config = dict(
    n_layer=15,
    n_kv_head=2,
    vocab_size=2048,
    positions='learned',
    qk_norm=True,
    bias='all',
    init_std_qkv=0.0442,
    init_std_down=0.00809,
    optimizer='cautious_adamw',
    beta1=0.9,
    warmup_steps=213,
    final_lr_fraction=0.1,
    seq_len=1024,
    doc_mask=True,
)
Each number is 500 + 40 x the weight over its row's rms, rounded and kept within 0 to 999. Layers, rows and columns count from 0. Numbers have three digits each. The size before them is the row's rms in percent of the matrix's.

# up: layer 3 MLP up, 384x128, rms 0.109, rows 310-362, columns 0-127
# down: layer 3 MLP down (transposed), 384x128, rms 0.0851, rows 310-361, columns 0-127
up310 063:518571448548450518451489465496531514577524422574499441472479435534496458490473544488488475489499487455498471508549463496518512451438433488478482524514532580500430473475604510481478513549433583419516544510525571542498497516485490518430487461450497532478514495574485579499485541490472520453423551505478494542460464438511467539542538527557494552513498564469504504493513521455572461443519
down310 059:485428550465522462554516511484427465433481540401475551520499582474524525490506491523500496495501540556498552504481544516493466540615564494524539472488422508538583512484410498522492491435565455600482441480466456459520479466492502535540517528561519485503501488456525464488548495504512479519587434504513500457539534533506538483505464455471492447471506443528476471515486513515411544525422
up311 117:450453541457424504527456479574505576504525507481571522467509497515473474456475495489546452437525444592526491576485497495573504478504547544541516535503456501512571457464540481511476488474507491464469496478407473455461526531457463584559552517457488554524583424487501535475472503477491510565496445437488497516471459507490491490569519502541422479442523481459498522569512429470452578525515
down311 126:524551574557482513605506545503510466548533468506508501493439497511522505559474537501471494493533486563505525493495506556555471470501500584451476443483510493557507474528496550483452513618528438484523571412509481487443553501510536429509440479507485499530502479419504510462550537565511467434483502528518442408464514481490397476470489501487492506418482507523502527511467471457524602471506
up312 098:486532559555450523459505491534586543454530502552451480501518480516434517480510425473522455473472486485551440527512548488470484454474480524519521504397540477497550576479427493446559535483525466496426495443518512508448523582496522639522463475476506603468557436484410515509491487508483538449544473533513511476507468524476556516529493463502500473515446501470477543532563548532529532494489
down312 090:492525496476497455507544469528526482459511471501519519512533384503449501491483405481487445423480496493481505564503516533525464442466541464509480505528527431551490502526511513510514451590490433460462463449539556558515567521504476602486480453476454561558443536508470510538513514523553524485539474553471469499522494481566621474468508470509630468484460470489481545491504535556505527449497
up313 078:434491467476543576520589470492595537423479489513512497413416464519484575529509516467575380496525522585468513467493537461481479483522565528595485547576512479457481530481492501538486494510547470483472536513497495542480445549497455539525477489487539506471502465519487509374508551450540504489500481525490450546457504507491546448505510531544483497436517463520482507504494563492496548498553
down313 069:588473523493496453495470473502487519519545513465479515515477505468508536554492464523420489465484488485520533476561539457581502498412466427421525525514470463593554473520529519473501492563467527506518533518583521464483553404499538531468484530475512510572508518478495504620502496532502453523504486505529509429552469402462455487470525498564511488489444492550516485538391433492556498472474
up314 110:530485540536464572472560494500528584465496573553421500425513513517417551454504493432484417484464404512545502520452496467487533467447464546526519480434465495482584537485528469528506531460531513453485542492444482498404507500465540587528492521487525528491568465506450491488481536514469520488499451555571529459494444559427534496558520496485458457499544496473467535565518519498520548500483
down314 122:466522492475500480468436534545433418528518414434555518574517449526561432554539467602533548500509624523535471472507552516463475503526490475444474478528541524504446500517501507446530449526440458557471509522535501506581518478489500517461511479441498520481528501443528497568515449465474496469515546431439455528515520492562407469461491482538561515539465520500527523475513500545510486467551
up315 121:455532575493490534550542452491505554499564507505523477425502501544466514538493490508453392439520483564531425511548517466501507536493547460541469424513481518547447494439522536497432511491482526466511476508409473527515474537467502582579513534525589512497557470479485558448463479494488449482490508508522453476444467572458486522536508493530528487422521471487499543565514515424571589514508
down315 134:516557536453533521560459458527537448414518474526512530457526468460543523515464498473500513497539486479533511560482550538480553533465449510578509469445466517468447456409575468480467511576519486522442481483506463466468529572557509498412436496560444514520518487519514487512542558465437460477562488531472478496466590503457502481524438500490584586473507424521445504478481540559513526523518
up316 084:427453532468497490509509441490494529521498489471476471454464497559449516472480473557433438478544444634532530479454569490495461498511544530528510500549534456577492523554556541552519546524452477461511507544486500468466463430558530495482535475478550518531512508400471513536460530529490470569440511484554514540555476543458530552500578502477462509470467585520507534532512464407465455491501
down316 085:590548496501486493533492578525512469506531525505555483577542577504509487495532497458552542505452517321403420452478462459471495479508456459473508500488461516473535485497453453479516501489553533529481475483542499512537534570426479543531487497555467478480467509506514491426510459477463573456531506497493465423441534489529517509478432468536523558543533456509511524503491501577492539473475
up317 069:469422528469477507562542487444539520376588492499501468453524471480457455500581597523464487507544596478450535445440429457441569521505516527490510511527502441509508514464521534559472590490503546504460547490426487510568495543559532500518524443482501506453467468509474530497451490480441509484489505473530505485459534504572465467525552557534438484494479503511541485491452505561460533511515
down317 080:503588473504497505437464507544484454605446496473502552528468541509539545518432399493548491500462458489536504558597546544545452472492485477491477470488509547448491521540482460461558414520476471476534457484531542458440529407462460489470492540530476498553522511510492461496523517516527465540539485510480485544562456488468540547475421460497556523499512511524442525504538477397541442466447
up318 058:522494599549456571491456484441461501467501384540515531469544496487510513486525482490486484554447471561513449480471553529495459457524508507488564480473494532454463553446531468498544553522501465469453489429447536558449514489473525572467467458454567564509564504560460473504433499515484501454500516498392467501529454501543490483557474533483474527505501583400476536551533463466520532478493
down318 039:487467465465502416550521480537463509480517540440433479567532531499481563523554475550496509450499539469524553504508483515429511522480510475580496510513481465425500446579498452452549543515497501564537483510530466429514453475553485511511536549567408480471419493486583518519497486512496451532574450506572520541497560536489544460519525499517461498485443426571491560490477558507442430507502
up319 067:499468487476521484467535436514559529456489540589517539432501527481451533472544535474482504509506442572523539519484516488462545439469491566576456487544478528529432507514539442483535597563447528473511508407466539498452483487528432473467483528515547433467524574453518415519471536513469520521506520491472495487518546545489479505436479500546530488537555547533524452513447484474395565481560
down319 074:521543514557493501512492562503465447527497497411473470598494442522552488545462471518507479488489552426477466469534490535520463523521528453423525500477515480505556501488460548483463419451524465497506504558505447503561550528476515585484524467470427540547469409526437606509523442489520477504511497517519499529480431456502512501523484526479459515468457478467501559484541528546603417520427
up320 107:479501539509431519490471500522509567477531477500462539478525474509434532476507458454543459486536513507575433561478531478464502441465482516501528525413520472470590501460474456489591556507543484426456472467504514479417546559478480596432476460451535605450545492493459493502443539527486442471505502519524525490530478533475567461527483460518487486476505480451512575585547489524539531437510
down320 089:504575457428496484516507467508487395520520501496520457509541429496490428493467401531514540466498537527502468562502515527517457466530540484451472504505525523463477489565530527516510499486450521502489454479552544498535450560525442576472456464470450540466462580574516545548580431476541510495560494515473494509571499469544471496447521581541558509531524497478545458427467492591542483454509
up321 086:434535532475491528546527485507492578500503480497490415523503517542452558566554430500482468529477497567450440471483478450488551437471554504521464550560514453556446485451513478500464475432496493504474463488501450474511497547419428527527534508427543507486493531460543526459452541431474485480516448523495439464507499501439524527515519417514594470428584478513534528535543503513527545526577
down321 065:519467503489498386419481496491523454517470561496446503572485420463517475478472538533484526496472434476537537465512474556541486483536447459548493500468570509486497484492420420455436502566532514538486476592509516500464495480575476547471495508485519509564449472550391502516473450549511551491482490460538563460495502560537484492467542563469427498515562511527471536490516457447460530526445
up322 087:507495498524505476444559515531517560421536515551458497437508537489464555556505541417471405447513434504548522537517494523477530424494523466539501523508455468428543503406495492552504475465577542468433543432499475490484500512501520558546466451537502516471512445459458594465496550503473533505496421540520530448484431491439535476538507505527484474449480536520541493551551500513534570563497
down322 069:549487525482497528482470491499540505494501504451506511523477461440506470443477350539532606495463509585478499481481480451549417601447504594447460517448487498515483465604485455500509462494488489482497502550477533557475509545447555547460493466480524511528525502550518471510538495498526470537527520481476499410531587505455543494479451528548558510505545449494446497495453556531486484532485
up323 123:451524525574484486507504533519532533474516494528530514453522538543489528471553455476502487513453474555525475542458480398438557496510505477512492473472449518542532537487515494491492543464566458471447561535422507484479513572476472624497440506539509563507531523506384471438463507443485522440464394541507476459518454481430503479547545508486478456432522510527481525497531553535524569448479
down323 142:456383508514452524495514575486522547516482488556502545524495491582504481506464418453489503501444516502460560523486540437501530459504523504520493489544535494549516521522449374494520524483525509513457486519535578453502465604454478571509492485493506488486492505461494550436460478523575547455569491513523471477489499475480502480522510537503528450467479459544470635477578509449457470438517
up324 103:534561526497458510465531542469503573465539503534470514423565555508450548468493476498427422496511461498534499574459510443496557507486440475527562505423437448486561504441523449511505542455550509512447509482447458529467523535484549522521459471480552534477514469471461528482485547531442590489529441531504508405493489521476529505548561464477523394448517522471449515567494534519527494554477
down324 101:527503437479473479475502442467517500434549518509518537521494463512509436514529465575476482505544586449532523521473483551547463508498423524466555519484522537536497577521514438493438482448501487508482488486501439484472521465512517506550506395519576535424566508463561479446507565472413474500559521477517503397524515498517513530584507433559515438500541530501483409522499521550490469526447
up325 150:474571515522483556453559514473513562503487522481506542480508507527428501487569486538491516491507546515559519559429541523511491509473486458610583521448450488482469539432543453522485509441553542486421489497493424536491457478538517537555465486523554462481508495473471512471433557495445543507517523502489506432517464504509525495559565514456547396419507545447472497549470548526589525495476
down325 130:493541500513484530478566498474498557478544518536514551474518511505455492474537463569486540505504559508541525524445513525500482517513439507485567497427423523455481561491522476539444509483497557477415532461502463538480505418518483503541531481490572520476542513447463459510503522500407497520544494494515534412530484535471503448620468485488518407485495498464501336434504538514512511507461
up326 080:505516435517493474519430503485516471489575480529489530480574541539453506458562413489513487490430435444479469448528520499461492496544538537506447537537517552485491471542540495490481417484486508561502478420485498520455496540493530516452504513510486482544497577470523535510475580425473601514405443492470466489514469463503543469569538441571548563426433526499446497543496481541500466543514
down326 083:520484571481475533476553546472489511507448538484503425524455477459559474540471605520521480485568564584550502501410462550567487452479468473507551496491494471520519503505455522527518574529482473445514487559484501474564544481504482495537478477455505493438498427485492462450480423560519465485547537495527530497470462508487464524434448512441461470584588501513570534447513525481560538441478
up327 058:500504516502424499460459523449511532517583510531453525488565504550497515465513390486475494524584509384525520500477482513438501495506520546570528559528497568543492487514486461530512485470571555481491470539480464516529486450475504463520550421511463495494525488496497471486521514525489518423426553523494492563444462475524503549485615518542451538445462526447450538530530524469553415536446
down327 053:507460501484568495516520444493510463513447507428522478521452514428511444523484597499512512503447519635451496509566508497525494513506462455404482502445496444452516493509539540473504528512440440533493503471495527486477523569517445572517494571426559505515417521479485491489472508495518502531548448487457499442553536506480522467535408519465558477569540491534553553464464454502492563471544
up328 127:478534477527496520485486481487474503529557520505490428502606489544499476488512542497532505463483448504509486518525505526495503506461556416527542481491564534573467575470438425547467509448479495505479445529446521460589499600436425575534500466530584515515532506526490508449457471410477385502493550508543459516457495481437509486519461485474449498520508465436458511535481529523507541432483
down328 124:461543488476511393428562445531494521451493485488521436473445548520500500453502462479498515514465547527516527589542470459573501502535497475513517526494405467480465475505526519438585499487601520565555528467486422566512538511506545539453443516473514512558493529538504493487503468436452576424524478487491542569480536491505534450428567523512509491474512487469512447504513502578479489512439
up329 103:489493452474510590460459401609502556466457493543529424472504487529481606501553511491522446524524482508591508532443543492572493523472485522493553457494518520540565511465519450529474501473467449522568521540469466490467486498498515560521475540508580536526544509507488505425478484464466537518493472508511454434490472519440513457541463498490476538428495545490430464578497594479463494523505
down329 107:461523525441472450491555461570476553452512514564540502486445515484461529538528466516468532496414512480494567514511533495514466570468508540394475466490555497518513514491524447477482515490453475534517553475481452488548460503501515521473518536472490549545513408511431489448468490527442551471518488564465444461534474533457532453491460573564528613473516537483481431582457497565423500510518
up330 076:545461526523443470541500529422481489494604433513511511465546559545522494517523459542495517497474552456479506516496496480471498460484570532507508497490429509476496504312580511484502485438504507521471499470504500515522483488442530488600573483506495520510454488506484496503518508511556490486535469500519513580487476463455461532566563427462499504460485478479492544525558426483577436531444
down330 069:502565467466530508484510463547537511518433525513479524511473471466493483518486524451525461479514490545511509449516497561509469526531402486491498487508550475503505494682398518517520524571486533530484472495493512510486526545564479502415455504463499484492540489450500490499473501491444485476506521477493486408491476498574561486429448569516488465469478514497591506432460610478424526479498
up331 134:484478552518453558496503456517500495506462481587501506463556596522429493404569528469463487486454432582519465481483512487490534468516537523501458489515446505509533540498507513599452568491511503418440547489412556496554473599533528542544422500513627540524555486491455473431493508487493472497499479491504493516500459494478508450538515446495447506493500462451476525517511536451505494496502
down331 156:493521455480485550465480453427517505553529534502480490465609494478481438427524485445489492545470451547502490522492491444494531524543578497464517476543517489482501511506474485560423511483467548575478551471475577468500436538529520495581458503464516461492481465519445551406530456482538553518583523471508513488500525556500511566562477466522467560437519538507483574456502503445481398523455
up332 111:456518474507512492557487478486496515503446554530503560505514549532525553500537500510538500501466454535503526571467493508541525499467473558528557485511551490452556510563532432560462494547487514491489505492379410465468512543522451560491469557509473555497520517497503538470487536439457521489474359513528418481464496476528476476557454512533466498415573542424507461537487554574504560514499
down332 111:460505534493546410499511470438519484505514511470512501548449475458471518508585482485486530529497450561574568505509484536449548495449503503455551476492498512600489498541548465477488506534480507505505500450408431414443492451455498513522542525517467479524428447486383577507494537417511513504539450510518452535486513523494510491547552617502487529527500511457529469539497468549478556549520
up333 096:524444584541488527416454472536555543421535508586421439472470564512434550443506502445524492519510446493557471489489515494512515442495520500524557452460522575435549479436478442433550493506527510466460551487489502480435559541471523579541546493491512534507569484483498522468481521479454472500484468545553496464496427507481532518559486492473451456404462479481469527550474539530520488489500
down333 079:545516492493472497570554480548464459448516466458470525506535442463535452494474485505492498466498488450481444548582549516489436525425476509477462459495562446457499457512450468512540497450481417492474422533510478476514575611509521538508438419488458530489509488534506497491522522536535537461548433555468508430567532504440572465481508492533550458475510504531444583476574469524548523489531
up334 095:500486576595446526483504457477547549514499543494449504426531528548428531488489444478523420463519419484515522528455500489507541515456464480541587461471469499463532535475515460507528499506530526471488529454450442486430525500508547581482448511479572526484586453523501486473467466526445560513565454540524489402415431568553517520527498470487492457477495526499471485540478567506501538501464
down334 075:531550537499466448464499530563463503486536528551516555559495466451545486511534431594488475492505510433541538529559497459522493582461423543468468540458448487509494526497520462456400497460494471520517474472478490477491528430405491532545494507484542465538473573470566533525522514535416506543475511482463513442507485464491505480476566504547534483543556515476508378492542488541521488551425
up335 078:534501502516524457477506473493546508452529493462473505421470501485467487550609538502470456499508525507485533466436487483469528446546485548530422487548443531525467490475544468492567576555527550478548609443471502501473463553592440491485436487509522448466513537446526446493422467455497539514498548467513491533513512542525456530563491531514466479519512561590535459505487444458413548513516
down335 101:467498507514480537523474512502472499535491489515527507563514501526537530464394453515527529506507462500509473540571515537506472532468528452463550513488575484504536528497438553503388449429468438501434399526493488511524547463453537528464573496508471546538518429529421563499564526520509428506529464517493499471473466468485538490430486469538512508466511454453502542496498576548601421479453
up336 108:464571493552511560457523474477525493476465500568532424515436540520519551540492589476464527501524474462507520522480553456546517535463603454471478485503486507456513540492529487499509542402472539452499566504479486490494479573399437529514514536566504478420549571495519544512482506473485463489471514503460503559428529529485525477538459483465506481424415527422483516537437476457521553462519
down336 116:508532485522500460544543521459501442485509487538435543515479489480502522485465453510476527520479477421378556444506505545449614548455507451532530493490458467551488541480418481484501479486479538467509547510540537474508463547530436507517407576476508533537498516463498494538461478498471565542455541494532472424473499475508474537575501413581529531529492483520507450505469566543516431580488
up337 084:487458532531451511519542465466563478408450545490440457505451498509440515467518468399493425450483465501474501547494547522529533474442466530520471493473489436483485520490519485475541561463481510418444541453440471455437554541505536567472527506510552496462534445506443575522489553471462455533535470557545525478517443516469540477516534496508476428493538525488418529583527552492504577488544
down337 061:576552504428516527516561555528480522498512464482545490486484452472480521495470566500540518477513539538576491427475448424453409513473554462470550582498575470466559477517480483539539490476532478558519443543518444522479494475505526567569461458461401501531439508495541441439484532517557542511487475487438487491455484519456535492493472513402525525491525483511542586450514466465479487486483
up338 078:493487573540519580447573508548532522479470553490459514474463503524419499481534476418521441446478497479485498512468436529456498497421470510574499538473471492473540498439517443497524558408509510439431554521528464513512518530498509562479528515526508443495486462508451571421504553452471510435489465560551539459487450527491568476558525482538478458410530533508459513510561528516529535552472
down338 069:550508514446496437518536487498455514438513486529487485499529497525545472437479473569504543492491479572510486460549545518558483601484592541463484499483538497482441480543472457533443446508489485503478458488509493486503553479476494550587445456516449523451510541497555429626470557566529468574472477511524489469600510504402505458445498516423505494512518464498473510436473467516506529479519
up339 137:445466517582461529480504405530477538541440491483563508505515497531523533504500565441515479449510489540459581553509507424481482488464471476472524462495499547423470599514453503579508500491464492482458460432485492540582497524458457505473486498589451462482503460550506589501487495502478554542486472511433503524469516530496509520553448547554474491457531522456438511540460544499592577510483
down339 159:550548524546484488499570536500507485483516505501484520505461515506527525537514452483443456515488491494464484530537546492446539471498555509525482497547497466561469530517462428469513553508457500490497449533524425454517575567500530533560445484533399550516506564468486473480451471488462463467475477488512426406446574523481514492501493503460550401484487532497524414537556455626513460443560
up340 108:513548586494418515551549472507508546500478514557492441421534521521446486473540522451554451437478476539529502551534467475477494492489516541547457497498481520421558523491509474508482587444533531465482526493448488481416505542434539576511476522496525515454625494516457497447458529502468549531473461499554472478478424538461537483534448463507436494484487444491496566518575485442511562495520
down340 086:508479497484566500531541549525484438537444450423503426538555467450512482547418459494553542471525529466501512582485534517485468521444485499547481439465514463519499529569444507527498539540433454470520498538536493504469542462484499560506506499458440545437478485516487537596579439511512477447412539525545520495571575521492439524437470480493530535523468549440501545499453518571484512488473
up341 121:519540584543464486448476504494505507486527498511512414504589545513481499515502547517564483521521455505520461463477582509515497511497486481504579485482511499508561513506504490468485491420435507460455559555435520453487485648505527535456493483474546571502582553493519582506511481402493535532521492500552463445479487463474501456494498444440461433404478531476485536527468540532472481473530
down341 120:456491515530510444477526555423529496495541486517508441502479510486539547539496460525462524523440477438489541439509453520471517501397481499508556549486414433516510577550607576472446468487468512471494589510476516445464547449490475491433520528446534511509527497513525540542539480475456608535499508502501491523522515488496490470532471520464513525496513473531458557546373517510489544421509
up342 075:457529570536476540509450497488547479448510511506499442498488459539479531432517398473513453490471506503497462551458599479508442457454450474533528503445506503504558529502495485410555485520583454482450472429546501477502521573496469636493487431499476592532485427503476532524485484520512573459558508495518475500468460539529578517514500459537505517488496518514551568544503510537512497486449
down342 077:475553547499483505482484516512490466476522470520523498494472423529489491500478410480498435499461519483493453540469524484525510429428529456493489474477497524518531491555574461416511460554548444502443498463524504554512509577491447631443468485467454546519429498501501541513495488520562570523568501518448439502500455515555580438506477486562553563482494513492505596543463494557487503447461
up343 074:444513507489472439483518419512547519476528470589458482491426495480496478411488494481505531508517500498433415521495556425457488485519532534498488481496538541421457474509444520449549544475526395510522531540503418493493579513537499493550487513461544492492529541487419581543507496462507579467455511494478517574524536500505523596487469511558518507534525453450483505481515511500427502566565
down343 072:584489515510539545515498560501448507507488518452504468523570541513515512592507505516496475503485515520520552467488431568545477512497493449523537521474519489612503537490549504528437467544452555487483444476553566548525412512499521524450496481546449505496473428491598404481509470532493440550534497501520474401485462481489468433480510507448509523463454539526518543528528476529530494397443
up344 077:420473443511458515509518476468508551571470444424558495517465564569520553469529488507462487524461520575480497447525489494490544426494546465503494510547516544482487458563552538573564441566474510509458491482502415449500485505575464526543509520519496509531481493500489518412438482423516492527511431452517458506497494542441568497581490440535494544455470532521494550564537510435495528451519
down344 064:442461575421529504475473605503511508462497510514529463514571476521501434482525517520570515527514442518548438557457513537518472577493520475564518481508439467483482525449446454517401540484524568465510473517538462461526470483468512567421510469453523503502498565496497522525554533516491446414509575498476577504538512504483469480455493523482542420510529437488524522514453463590551511502481
up345 080:484511503468481468557476551483457570520499473500507498474530501490475451479451461460552502546493514520437447568423427473488595429518528489458467459570457526499475498548497543567483475504495514493499548492502494564550571452476510525502499560600531462497551466539487483514427501522507497472453456441449566519388523437520501437543510516529483432451460500521532505564559521539532506452471
down345 082:532476474541524570483519466511515414468485497492477512505506467491502546519576576548437493483534507493532580400545557487504459540470544522499494527500522488457523469446528498433550536463490505507456486496537430446482407566507472521492552445432420498518440528480516543482608494518513505533518516516518482481553478543515483576471502491478503567573534549465448506410437530491458459521507
up346 098:457527572506516496473554410576546518514452505553529507457499476549533532518491482499493513442497519598507500544490516441424474459403523453527493473562521526451558475510482469545545529483510495462501479485459448434516597502422476533482492463524492472465498387525470487466492526523534491573495474526455480495459488548495562521485474507528475482547480473487484535553484461501547544375554
down346 084:511517511454476480516544472489495562485479509570489576486495445540555577508485385461490465490573476572501505577439522495507461517424468467520473524419485512475549593499515479486474478509514516506562502456485455472449612501447446521530438527510466477507523460470462506459486562517483511570454488471500476486515476493483512520482451528547463529473502577518478513576489515590531514409513
up347 122:452560560517477513449516405537501464515489461611484472519421480555511518447460550500505459511543500531511482551478559417499483516533538461485517408482481584470476486450428559475519531475427467509547489473456535534544535472481480519494533531535506540517503396548489466443524521471509452495510524530501523484554511515546534473511435496463509515457492504472451535484431566476516519386501
down347 116:504466413436479568541582481528485488483502501560517465531565572588488490464522556499526458454533504479537440495464540404503537464520484464479423496516501503546507529593455489542436493474517550497524494528485431479480495509521544537471489516538624494456506489496499474456491527474472408529489594512536503427518474480474507542482429485477489505513539541487478555493523447510530525418513
up348 090:493463616585486490476527466544536526475494533523454465496475558498434546487566531497519450453503445532498484530485498458534528469468470473523493448449459520488454537446503477492534563468497566471447559533510514487466499478500517611511460526503547504507534457480514539419488563492486515475473474548552512444450416543411557475546520539464526410427552488460438503541506532499527543486478
down348 069:532468528478521511506581524490520499474484468530519512440578526482487489424464417577480535506525563525546533512524491510565515563452481515488523490458532451413479521497463484588481486466513475473474439516460467490525437393520544557574517428537567472467472453502428463506506508521486458565572470526488535427594524525490526497430505500521526439518537451500461481458492517494549528488490
up349 091:453512532491485537492520431492516548501471455439532433511447611572552539529525514516496489442496467541562444508467537553565502511513564467513486469535530500550481517465509447510523449528484524479383479489434446489507491497483423532497463537512519518485540504481486503482382479472453482575479490561464511525465537539461509530535561468540464490435579498441512491542475478440559507442473
down349 094:538551473533495493488542532483472512477541523476492570551486393413475546431450517533482553492504470552448570560490453516478414528548447490552552487479486535473502474469486448484430506532491530517455467439542555507473506530504573542519440494482544516519495425490511519539546555472514515431547528513468500477510519465544517479536469496505538505448419429543526475442453549571420512535536
up350 079:428449491514485528466514452516555519470449488493512449513490496624466527492527522440481514450483453595491530550515528440518494455380500512558485528506500480493532486417524470546539508495496438442447550500470544462512515550457418490548533490486515492515508439520478591421446520496565487486472480479520448477461495521509593465522501473519535449493517544501455532536541520482531509430569
down350 053:565569491416553493424461538504467453533548479547480565477452455426553502520503535568473490482479543496514481439450513546512511524562485477484478586515477450477499518557522487567457459543572510532563497573546473460522449509496514506478469542485491471512413514493527433540513474443455422515499460447543518511529463513477467511528516572445445507508513473509511478513489483523414436579474
up351 096:536442590495456547424507509484546545487524536544441478451503563520466525494544453459506376448498447459570470493520557459475517490466478539534543486458461445496545534473550491507508490452512460491518622552442488488434489515506516579523494482506548520500566463466525477476449522521428539521471485506479516462471429553457526549524475447534452466458569492470468546541508532469472511491501
down351 070:490524543446498498479431523458453456523509498478500564519449483474520474475496510539546443519489521551488523507442422549510534610463504481417434533439459555478471517483463510478435482600464522551480547491497517535508470506492453506526553517457545425530481500557499482443475509523513497555505466500479498493544506433531444498519508515502582508506503465461526618567543463613497460548514
up352 131:456462507547488516435493486489522538559564520481528517524484528552543542456521517488458491484497496555507402494505485419527533480554578438521428495574455535510509472516486522476496550449480518470478506420484528464499501479470493567602527485561499527553526498472501489447481547421462466586501419512484452491447529497434485528500499524497431486422443469497503517544494558542544559415477
down352 158:537495450505461431539485549512468462511517505497495649514470487512497465522463447499425471508521474487493464474492521451497551533569501458533465590550402544572480496512548524471613431544513492445476493491493479513486498465459482535479534474486533478492537537498599452540505510515539463569466492502503485434452502480508484498467480439468530475482495502504519552585564487430486578480472
up353 087:440547502541493508513531676404453503484505481491482509447519531536465500530479483484443513490397522527494490467436425494406574494532505526493485528455495466431495602522501501561465504541458493558534512493496496554487504504518484510498448498545497477437491471517505477483517576490478458480525490495447474508481527507474512393502574497566503533485450482528431505471520560522513467527494
down353 118:576480491450491509483458321557531481521480519492501484560505477463539490470491480522548492500573461492494482503549579470583420511465490496549515462514536511578505418467499475470547476442539529456469480490494480433509519463484496502485561484462501526549492544510477516533461445501524540527456505492535511501512470511534507602491396491436490449513569507494525480541462424492514552469491
up354 069:453427522522455466550505511482460505494606441473475560488473578519484499491554533485470454478467595495502478462503482453513520505505489483456482555483482524443467466419594556479483581508533558549524515485501455461524467498517499485466493528529449566532519504537458506498415535440562476487590471500496519449495453542495535518575534485607462495460451545551530463537534506465478511547489
down354 071:520554450472503552432482493488554505509459516501531442544591379473489509501484476548551534528551444455508517558517508532497499475509530513532481444560555433546522516552397459520499392478472452460456491492515549527489533493485481591524530465483521468508532479483540479482576475572425524543442504489504475550519552478518478512433490516412488509508493451479465536485506508525550501459445
up355 090:539506615492466530555571503469529546480498476500505436423475509550445571470533456490514467455461479473510458561461490477515585473473438549522480470484434494478527483525573489508519526499508587436485472462471506396462585555507531577537500525487506524558562504503512501505444491522499425485525443485500479474523488546477487486512474439453515469500452547458494472550566552538450533551486
down355 090:483470448510503489457469447442488498564530500589529570488535481499541452530491523457441540452521427477527479504453514449487538472535518458454505583553482478594491525499558524467397489451469480502508447509496441560516506484493470524514533448438520480481536456480606542502460558504552443519496546525519506469497517574509442530504546486538578533457449503436499440472436550534525519521514
up356 086:526516565525539545486542487520527522443525575568425492438500520539435545477503514430506407464487424528553528516470453461490540462400499562529517485458451554500543532475512469540492555441521533423509548503450482528413531518445571553566444520486536475489559495505492518443492538526457481465485452553527494459502447557428507499515519496499471465480559524488458521546487531488488538469512
down356 076:471475489478418456494505525515445471478505417395521466547498471498556398473549461599524543488529567504513442456558586484517527498546486462507453455522532513505505537505487473470574459556503493571446473541536464432589500524498502553509514471487473515495518476484437451599472462502515486549449524467467534503564539514558476491481488526485533477521462480471526537524521417553503494514494
up357 118:431489502476508532467558463516551517461462466432507431453456562567421539509532442550535484448493498537512368482496560458510530438447542427590542510543492507500547531456580479493554420495487524460518509556497446475456444572474430531506502520466557559479488513505514521446473498524482470523498436495504451537510514559472545529484490522513490507443495498508456508498535472553508547479506
down357 108:474550495505470452492495436483593529453526489549473488466476563501493550583554472504500462526453531488502469445462525472480466529413515434512500530523516503486514491453545529438443471512544538490484468489476532491487502554470438518469455492446546506505541495538498491431483530532548470498537454478464502528518545533452537437541527611510516536474410533503460560477552565621527453570453
up358 155:481535520519487544432546524488498575523496526533505475467502558530425512507563447533495513482507515533527511570452525507548511498446493473576567532422448523430484585431563455535484512436531524465438525499502438550495491448514502534560452459532572466474570466448506509455456550509486500443481488494486525426514459519513525437531524512517551417435520517456461491521497546491541590525509
down358 091:543486535511508525497550509509486545470499505505519547443534488436427516456529479567507512452512546515557546505483511534512458545463438485507565508441443475461476561535511509540458532480520567454397527495504467523475534381494512556536499489499537532471499503463478504548512541518443495535552473517509532457522472522473506464617488482431547405480549448432500385437499487524504523502463
up359 086:472514553534484522501496490446492565470473484469504535531527537560466541463470532504473414475489456553481385484494491471486515482480585428521535469558493498455510501510525489515459557538498494486453483484505513507487542580478389554530511516493526488504484479498485490476459522460497566487436441496488465489412494527480491522519482474600585500494462583515450562631507505496477577455507
down359 103:491544516518490517478496490481477529478507502503513571508516465540466491495457519493480450496520469545501412429475523499469517469498588447501539484511538483445465515543514509464432548534500483507468442489503540532445574595470421559562481507517493522540469455505509510466485525450480527496471431468486461493425508512472473515527485457608572541477414548511444513632501519556465547422543
up360 071:450471519559419504503519511456487524493505441505513526471514534520498599548589442457503468505486418516541500500467572460435548440561453525521466447471490457447492546521547478493552539466519479486524508453418495485500512526492488616478553517497533526513560479462473478458450498467437506523478462454523516458527454556424497489640496494515513491495490525478536509514514497558582533488499
down360 049:513485559470490526440517538524553422562514536562494459490490421485565462502469567539539489479514558529518546495530505464471526506527450532524485515513532600499504435503540534530456465602470573485528439492564571454508437436453489506456446475444467522452465442501466463493571460506507464487523523523497498499481532492467528456433509480482488518488482558552463446481474508484488384541552
up361 107:487481532585473500465527472502548546482520480476447508448520531520424527486510406414514448471451475469493480503547458494488480411467496540548525502448497516470545555554507471477588549505520465453476497434496535505436523558472503607473496490468554605500542485495423524498507533543474459485513463537519527480455443532484547472533501526499488475530450528463459599558563496491502549448503
down361 093:461495492508477524440467559537560485586479432451527532544510382429500445506460504560499516483501527534532474582499586470517500438547490483473482508561554463525471485499530500490487505515477462547426439530511519411492505495465469513446552519411480554523466516506496458542539516484502519493490535475457437496503483470555466482434482524540584569467467475482586488514557478495564484514555
up362 078:465449514505481432532505479484472559483575489449499455471498538507523482498550481492480441464475538445500463489452518541548517422466433513429457437534533538525521462419562522499486575568543557538475506531536503490554481523596447481522425487507430544483552512524505503484450489435544546556572494509523499548486484467539507546613578466556490496527521514521522499514454468461484502457464